From a checkpoint of a small transformer trained on Wikipedia: no biases in attention or MLP, 2438 steps.
Each number is 128 + 24 x the weight over its row's rms, rounded and kept within 0 to 255. Layers, rows and columns count from 0. The size above them is the row's rms in percent of the matrix's.

# layer 23 MLP gate, 320x128, rms 0.156, rows 91-107, columns 0-63
size [103  99 103 105 104  95 106  88 108 103 110  98  99 100 100  97 100]
[[158 134 119 127 136 132 136 135 148 148 127 164 132 134 124 183 141 103  97 123 143 132 171 107 128 160  96 104 102 108 111 129 123 148 146 110 156 123  87 126 141 102  99 115 123 131 127 175 129 128  88 145 130 146 141 130 153 104 132 140 103 156 109 146]
 [161  83 133 104  99 145 148 120 173 126  90 124  96 115  98 182 125  82 121 160 104 110 102 101 151 112  80 101 133  56 147 125 102 125  83  95 121 123 138 110 130 152 131  90 112 163 120 144 129  96 144 149 149 108 130 143 122 146  92 138 101 122 115 104]
 [112 197 140 157 137 174 100 109 142 105  83 152 145 115 117 142 134  94 115 173 188 114 164 124 123 121 142 162 146  98 103 141  85 148 126 125 150 110 124 127 150 121 170 135 145 148 131 101 141 127 147 149 123 134 130 120 164 148  75 139 111 139 150  79]
 [ 97 101 149 128 124 154 151  98 148 179 128 117 122 162 171 159 129 150 137 144 135  97 112 109 126 115 154 133 135  96  95 115 157 131 121 134 112 142 113  60 131 129 110 148  92 125 129 106 102 166  83 132  77 144 152 117 136 132 129 148 161 137  97 132]
 [164 119 111 150 107 116 130 187 135  66 101 125 128 118  99 143 178 120 131 130 128 160 111 132 167 123 111 143 129 129  82  76 138 121 119 134 143 135 129  92 163  87 173 153 126 145 123 138 158 166 131 128 110 117  89 135 144 147 155 109 110 122 122 129]
 [131 127 121 129  98 109 138 133  99 122 138 123 120 138 162 116 148 139 154 122 174 135 148 145 108 111  92 119 127 121 125 138 147 185 167 124 111 101 132 160 131 132 117 106 134 127 135  79  96  78 119 176 116 123 125  99 131 122 129  86 126  97  54 160]
 [102 100 105 112 103  98 153 125 115 132  82  87 155 135 109 121 129 135 162 105 159 102 128  90 104 148  98 141 119  97 122 145 100 150 110 145 127 104 145 111  89 121 139 110 152 107 145 122 142 125 124  84 130 147 150  91 106 118 114 125 130 130  87 113]
 [140 114 134 140  99 168 127 122 137 144 133 122 126  70 195 118 139 114 137  92 160 147 154 143 112 138 126 140 114  57 148 116 138 146 196 151 120 132 161 114 107  76 164 109 114 144 141 156 154 115 134  89 124 135  87  99 138 130 150 115 148 144 125 114]
 [140 126  86 149 115 148 100 104 135 146 112  75 127 168 158 110  72 137 159 111 147 108 113 166 142 125 113 154 110 113  93 123 161 135 120  63 129 101 132  98 129 122 166 108 153 133 131 106 133  61 132 136 122 143 129 115 110 118  91 124 143  83 125 140]
 [127 140 111 142 138 141 166 159 127 158 101 130 127 122  84 141 159 157 116 113 106 107 124  87  93 121  89 153 124 164 162 147 150 115 117  91 110 112  80  93  91 118  85 168 135 129 168  76 134 109 151 139 100  80 102 118 105 147 131 138 138 103 131 165]
 [147 145 111 130 150 109 113 131 148 115  99  79 162  86 135 134 146  98 114 149 147 111 145 187  88 102 114 146 196 139 170 104 139 182 113 133 145 164 146 112 102 164 112  96 118 132 156  73 120 102 126 126 119 118 121 162 145  95 128 107 133 129 106  86]
 [131 143 148  97 163 154 148 131 130 113 127 151  97 100 114 144 174 159 137 115 136 123 100 143 136 132 149 181 127 114 162 144 135 142  99 151 157 183 137 130 143 132 142 153 150 114 102 131 134  78 118 116 118 145 148 125 148 112 100 122 173 142 115 124]
 [154 133  94 139 117 143 158 109 145 126 128 110 197 100 171 154  93 122  77 109  97 141 127 178 142 148 131 150  98 136 131 109 111 130  93 149 161 114 140 121  96  91 149  79 127 145 133 141 163 182 110 129 127 106 112 187 107 122 135  96 125 140 115 118]
 [172  83 148 128  89 148 156 152 136 147 124 127 130 149 167 181 142 134 101 129 160 113 118 133 167 140 148 178 163 118 122  98 176 101 126 133 155 136 139 111 122 176  89 139  71 130 132 111 125 119 134 160 147 118 129 122 167 131 128  90 128 126 153 115]
 [105 123  89 115 105 120 159 142 148 136 127 138 159 124 166 139  88 119 137 127 135 174 134  94 134 132 138 133 137 128 135 132 157 126 153 120 155 129 116 135 121 114 106 124 163 146 102 136  96 168  68 166 110 112 136  58 160 144 154 175 123 123 118 178]
 [170 130 152 152 150 105 116 147 149 110 100 120 164  88 128 153 150 108 127  80 120  96  99 104 133 117 119 124 143 135 114  97 138 147 133 123 126 121 117 130 142 143 109  79  97 143 152 111 137 113 110 178  97  91 129 142 110  86 155 109 149 167 144 122]
 [139 152 163  73 125 140 145 125 167 117 115 146 138  98 147 145 179 125 121 150 130 103 147 112 127 144  94 134 132 138 136 104 126 158 144 124 140 174 171 148 139 100 135 159 101 116 130 116 137  84 100 143 122 133 118 185 131 123 113  93  91 114  93 114]]
# layer 23 MLP up, 320x128, rms 0.158, rows 91-106, columns 0-63
size [109  96 112 103 104 113  98 100 104 107 101  98  99  95 101  96]
[[ 95  94 128 107 147 137 134 137  78 155 140 115 138 131  97 107  67 114 130 138 134 150 146 124 129  99 164 133 118 124 112 121 127 136  96  82 155 140  89 168 124 103 151 163 126 122 129 102 121  75 101 148  97 102 142 141 138 134 123 124  96 180 130 161]
 [138 112 146 123 115 140 145 166 121 148 140 127  52 121  99 160 119 108 170 111 119 149 120 112 137 127 151 158 141 123 149 161 131  88 165 111 152 173 150 106 125 114  99 114 158 131 127 131 146 122 139  99 154 103  66 160 123 119 100  92 127 152 125 102]
 [103 115 130 163  89 148 165 101 153 131 159 127  75 113 127 165 133 126 107 159 124 131 132 153 146  98  66 160 134 125 151 153 119 166 172 101 125 151 131 128 100 136 120 120 123 145 143 160  96 106 122 182  94 154 104 130 115 150 114 142 117 152 128 130]
 [157 145 145 131 153 114  97 124  94 154 112 146 115 162 108 107 119 141  94 145  91 104 124 107 135 139 109 140 136 116  96 146 164 124 144 181 125 117 148 161 145 119 126  98  88 140 144 128  82 115 206 122 128 107 135  85 121 111 154  97 132 143 118 139]
 [155  65 136  89 160 106 133 161 106 140 135 113  95 154 168 128 152 130 144 131 183 142  98 122 136 145 110 108 127 103  92  95 136 156 102 130 149 187 136 120 131 100 148 121 172 152 103 154 107 157 103 135 128 146 130 101 110 130 124  97 142 126  76 124]
 [136  91 124 125 109 121 141 120 190 138 109 119 139  85 112 164 111 120 128 112 132 147 112 125 164  75 129 147 120 147 118 125  98 146 118 113 159 173 106 124  95 108 170 101 123 140 141 124 102 159 134 131 123 152  77 144 154 174 148 134  83 120 123 134]
 [126 143 123 157 137 128 127 138 145  84 121 145 128 132  98 121 123 168 154 104 125 116  87 145 114 129 129 124 125 128 147 137 113 141 141 108 142 105 135 124 127 101 116 173  97 112 146 137 136 152  92 138 140  97 125 117  77 144 141 188 121  91  95 132]
 [118 120  85 161 155 148 115 144 115 121 145 106  86 107 143  96 150 125 137 169 101 128 110 152 115 152 100 148 122 119 116 147 135 129  86 100 147 122  75  97  90 107 150 191 121 154 117 107 167 130  87 155 131 151 126 145 144 115 119 140 125 117 125 110]
 [119 120 116 106 127 126 193 175 155 131 129 136 113 129 169 135 163 182 129 134 101 154 158 127 115 124 158 130 124 110 133 153 110 129 109 115 151 151 148 152 102 106 128 142 104 111 118 137 127 123 146 163 151 113  61 160 117 164 163 154 104 100 105 118]
 [144 117 126 130 127 110 101 121 117  90 167 148 118  96 171 135 151 146  85 125 104 124 159 107 114 127 126 171 128 126 141  79 176 138  97 110 126 117 165 125 153 108 159 104 152 166 145 121 137 125 123 138 118 119 149 115 120 156 121 120 168 111 174 117]
 [121 172 154  81 117 109  91 170 151 137 132 121 153 121  80 122 126 137 104 132 148 148 116 123 144 154 146 141 125 109 132 134  92  99 189 120 150 111 118 139 149  61 116 177 110 161  98 160 113  74 124 115 159 172 140 147  99 121  95  91 107  92 121 125]
 [ 94  77 109 103 117 129 136 131 133  99 119 147 100 117 110 120 133 134 158 142 147 152 159 142 164 107 161 163  94 136 145 117 135 169 123 159 121 148 119 158 115 134 158  83 140 152 147 143 165 117 116 116 108 121 120 106 136  90 136 139 148 110 104  84]
 [102  91 130 134 129 155 103 167 143 126 136 153 110 106  82 133 151 105 123 149 114 138 149 108 123  85 134 135 156 125 101 109 200 110 134 105 113 138 144 153 101 145 107 135 115 155 194 124 141 109 131 129 134 139 126 143 163 167  86 138 135 124 116 120]
 [109 128 130 105  65 122 160 109 139 146 138 144 100 138 129 161 130  79 104 167 125 111 170 159 183 124 117 129 175 113 115  98 144 116 117 123 135  78 168 113 135 117  69  87 160 137 140 107  95 120 122 138 107 127 144 144 169  95  95 107 120  91 144 161]
 [115 107 184 114 151 105 109  87 141 133  97 126 110 153 117 131 145 117  94 144 123 139 142 133 133 143 177  64 129 136 155 167 126 167 100 109 134 132 139 164 185 127  96 187 134 139 130 119 137 126  73 115 132  95 134 129 120 113 139 155 124 133 147 148]
 [ 99 139 116 160 128 128  95 115 119 149 127 143 134 149  98 152 118 134 112 137 169 144 169 139 139 157 109 145 139 156 151 143 124 121 171 165 129  76 114 151 123 117 167 137 143  81 111 115 172 152 184 140 164 127 107 115 151  95 112  88 116 101 116 113]]
# layer 23 MLP down (transposed), 320x128, rms 0.151, rows 91-106, columns 0-63
size [103 101 106 104  95 106  97 102 104 106  94  93 100  98 101  95]
[[156 119 105 132 124 112 104 159 100 143 134 125 165 156 145  77  76 111 140 147  85 110 110 153 135 109  89 133 105 127 169 149 145 136 150 121 120 168  87  88 133  95 146 111 153 121 110 111 131 162  90 141 147 121 146 127 125 116 164 120 134 106 117 100]
 [126 132 117 102 138 114 137 147 114 152 131 121 129 138 135 124 129 137 161 102 106 143 132 114 130  96  84 101 140  78 118 163 159 136   0 171 137 156 143 115 139 119 122 117 148 152  98 116 123 102  87  98 126 137 149 129 141 124 110 116 130 102 117 121]
 [123 157 168 121 117 132 178 157 129  98 123 103 147  98 125 125 159 120 150 116 171 131  68 129 106 146 168 148 120 110 163 159 150 120 206 145 148 164  86 116 167 153  96 129 170 118 144 121 104 171 104 121  86  99 106 122 136  94 142 127 126 174 130 121]
 [112 121 158 132 146 112 142 134 131 129 129 126 121 125 139 124 134 143 102 155 141 121  91 120 128 172  58 143  99  98 133  98  94 109 108 128 111 100 116 123 134  91 128 129  89  73 141 155 148 109 129 160 131 119 142 165 114  73 147 177 114 141  81 170]
 [162 134  80 125 187 151 130 121 107  79 151  99 142 106 104 147 112 142 146 113 154 130 127 171 126 145 157  80 105 143  69 126  97 132 139 127 109 107 151 122 159 120 140 123 144 121 140 126 144 137 128 138 131 139 103 116  95 116 128  93 111 137 126 111]
 [142 107 165 141 126 169 156 197 169 122 172 136 123 136 128 113 116 158 128 146 180 161 159 123 129 138 178 154 147  99 119 130 129  88 130 148 142 135 111 150 143 114 142  79 117 142 130 130 113 152 121  96 144 110 144 115 124 106 149 128 134 126  72 158]
 [128  83  76 108  69 115 134 161 117 142 126 184 154 124  94 153 110 120 144 129 126 149 140 160 117 130 162 123 125 150 143 124 114 119 129 145 150 116  74  83 108 136 101 155 133  79 123 149 122 118 133 100 154 153 101 119  99 143 118 113 112 127 154  91]
 [120 115 128 133  89 133 135 148 170 154 129 110 129 123 142 153 158 117 157 173 163  97 116 117 117 124 167 127 112 135 121  65 122 128 124 169 102 108  91 122  99 125 134  86 158 100 162 108 158 121  97 145 141  85 123 140 104 118 102 134 133 115  80 107]
 [134 112  93 142 107 124 134 119 119  93  95 118 140 178  87 107 130 123 156 175 117 130 108  79 171 157 119 153 132 113 133 122 139 143 118  98 103 142 115 136  78 117 171 110 116 122 101 148 130 139 144  85 121 122 143 143 151 110 159 132 125  93  91 130]
 [163 140 144 136  95 125 168  85 114 126  84 115 154 213 116 145 159 126 113 146 119 100 103 132 166 154 156  99 118 112 146 118 133 130 146 106 116 124  64 163 131 132 140 169 103 105  90 140 137 124 141 106 122 182  92 156 149 138  87 104 133 124 130 122]
 [155 126 145 118 125 138 122 147  63 153  79 174 151 120 135 136 116 129 149 135  66 115 125 137 141 104 125 171 125 103 134 137 115 131  74 114 121 140 128 117 139 121 143  94  96 131 137  87 121 118 128 123 127 113 124 138 156 117 118 128 125 127 123 151]
 [140 135 136 144 152  83 146 111 109 121 221 108  94 132 160  99  94 144 133 130  88 129 136 116  97 118 139 168 115 110 121 172 106 141  86 111 125 151 144 183 136 146  90  84 119 153 122 142 114 104  96 129 100 144 176 106 116 108 145 130 162 150 140 111]
 [180 133 121 146 123 119  96 146 173 122 112 137 161  61 150 153 183 113  82 140 147 148 172 142 124 160 124 137  98 151 120 142 148 143 158 106 119  93 160 142 116 146 106 112 114 120 128 146 137 126  88 120 132 162 148 142 149 109 151 100 101 111 169 113]
 [148  90 128 123 105 106 142 167 121 122 138 131  80 124 114  97 120  92 127  67 128 124 144 123 100  64  87 168 135 157 114 126 170 121 160 130 126 149 138 173 103 123 119  97 144 100  84 114 139 108 150 133  95 102 156 144 131 101 131 128 151 115 161 123]
 [135 151 120 134 109 129 143 121 136 111 142 127 108 116 123 117 165 105  89 111 177  94 125 137 122 162 123 102 109 121  97 103 150 128 129 155 123 124 147 101 128 101 165 124 158 154 127 151 139 111  95 104 116  89 155 143 135 136 128 139 164  90 151 145]
 [123 165 124 106 106 127  80 126 105 116 148 148  98  88 152 121 148 135 120 169 135 140 122 129 134 159  97 156 113 164 101  81 140 132 117 192 157 137 104 115 135  99 126 127  88 125 142 146 133 146 128  83 198 167 103 159 157 156 137 164 141 138  82 142]]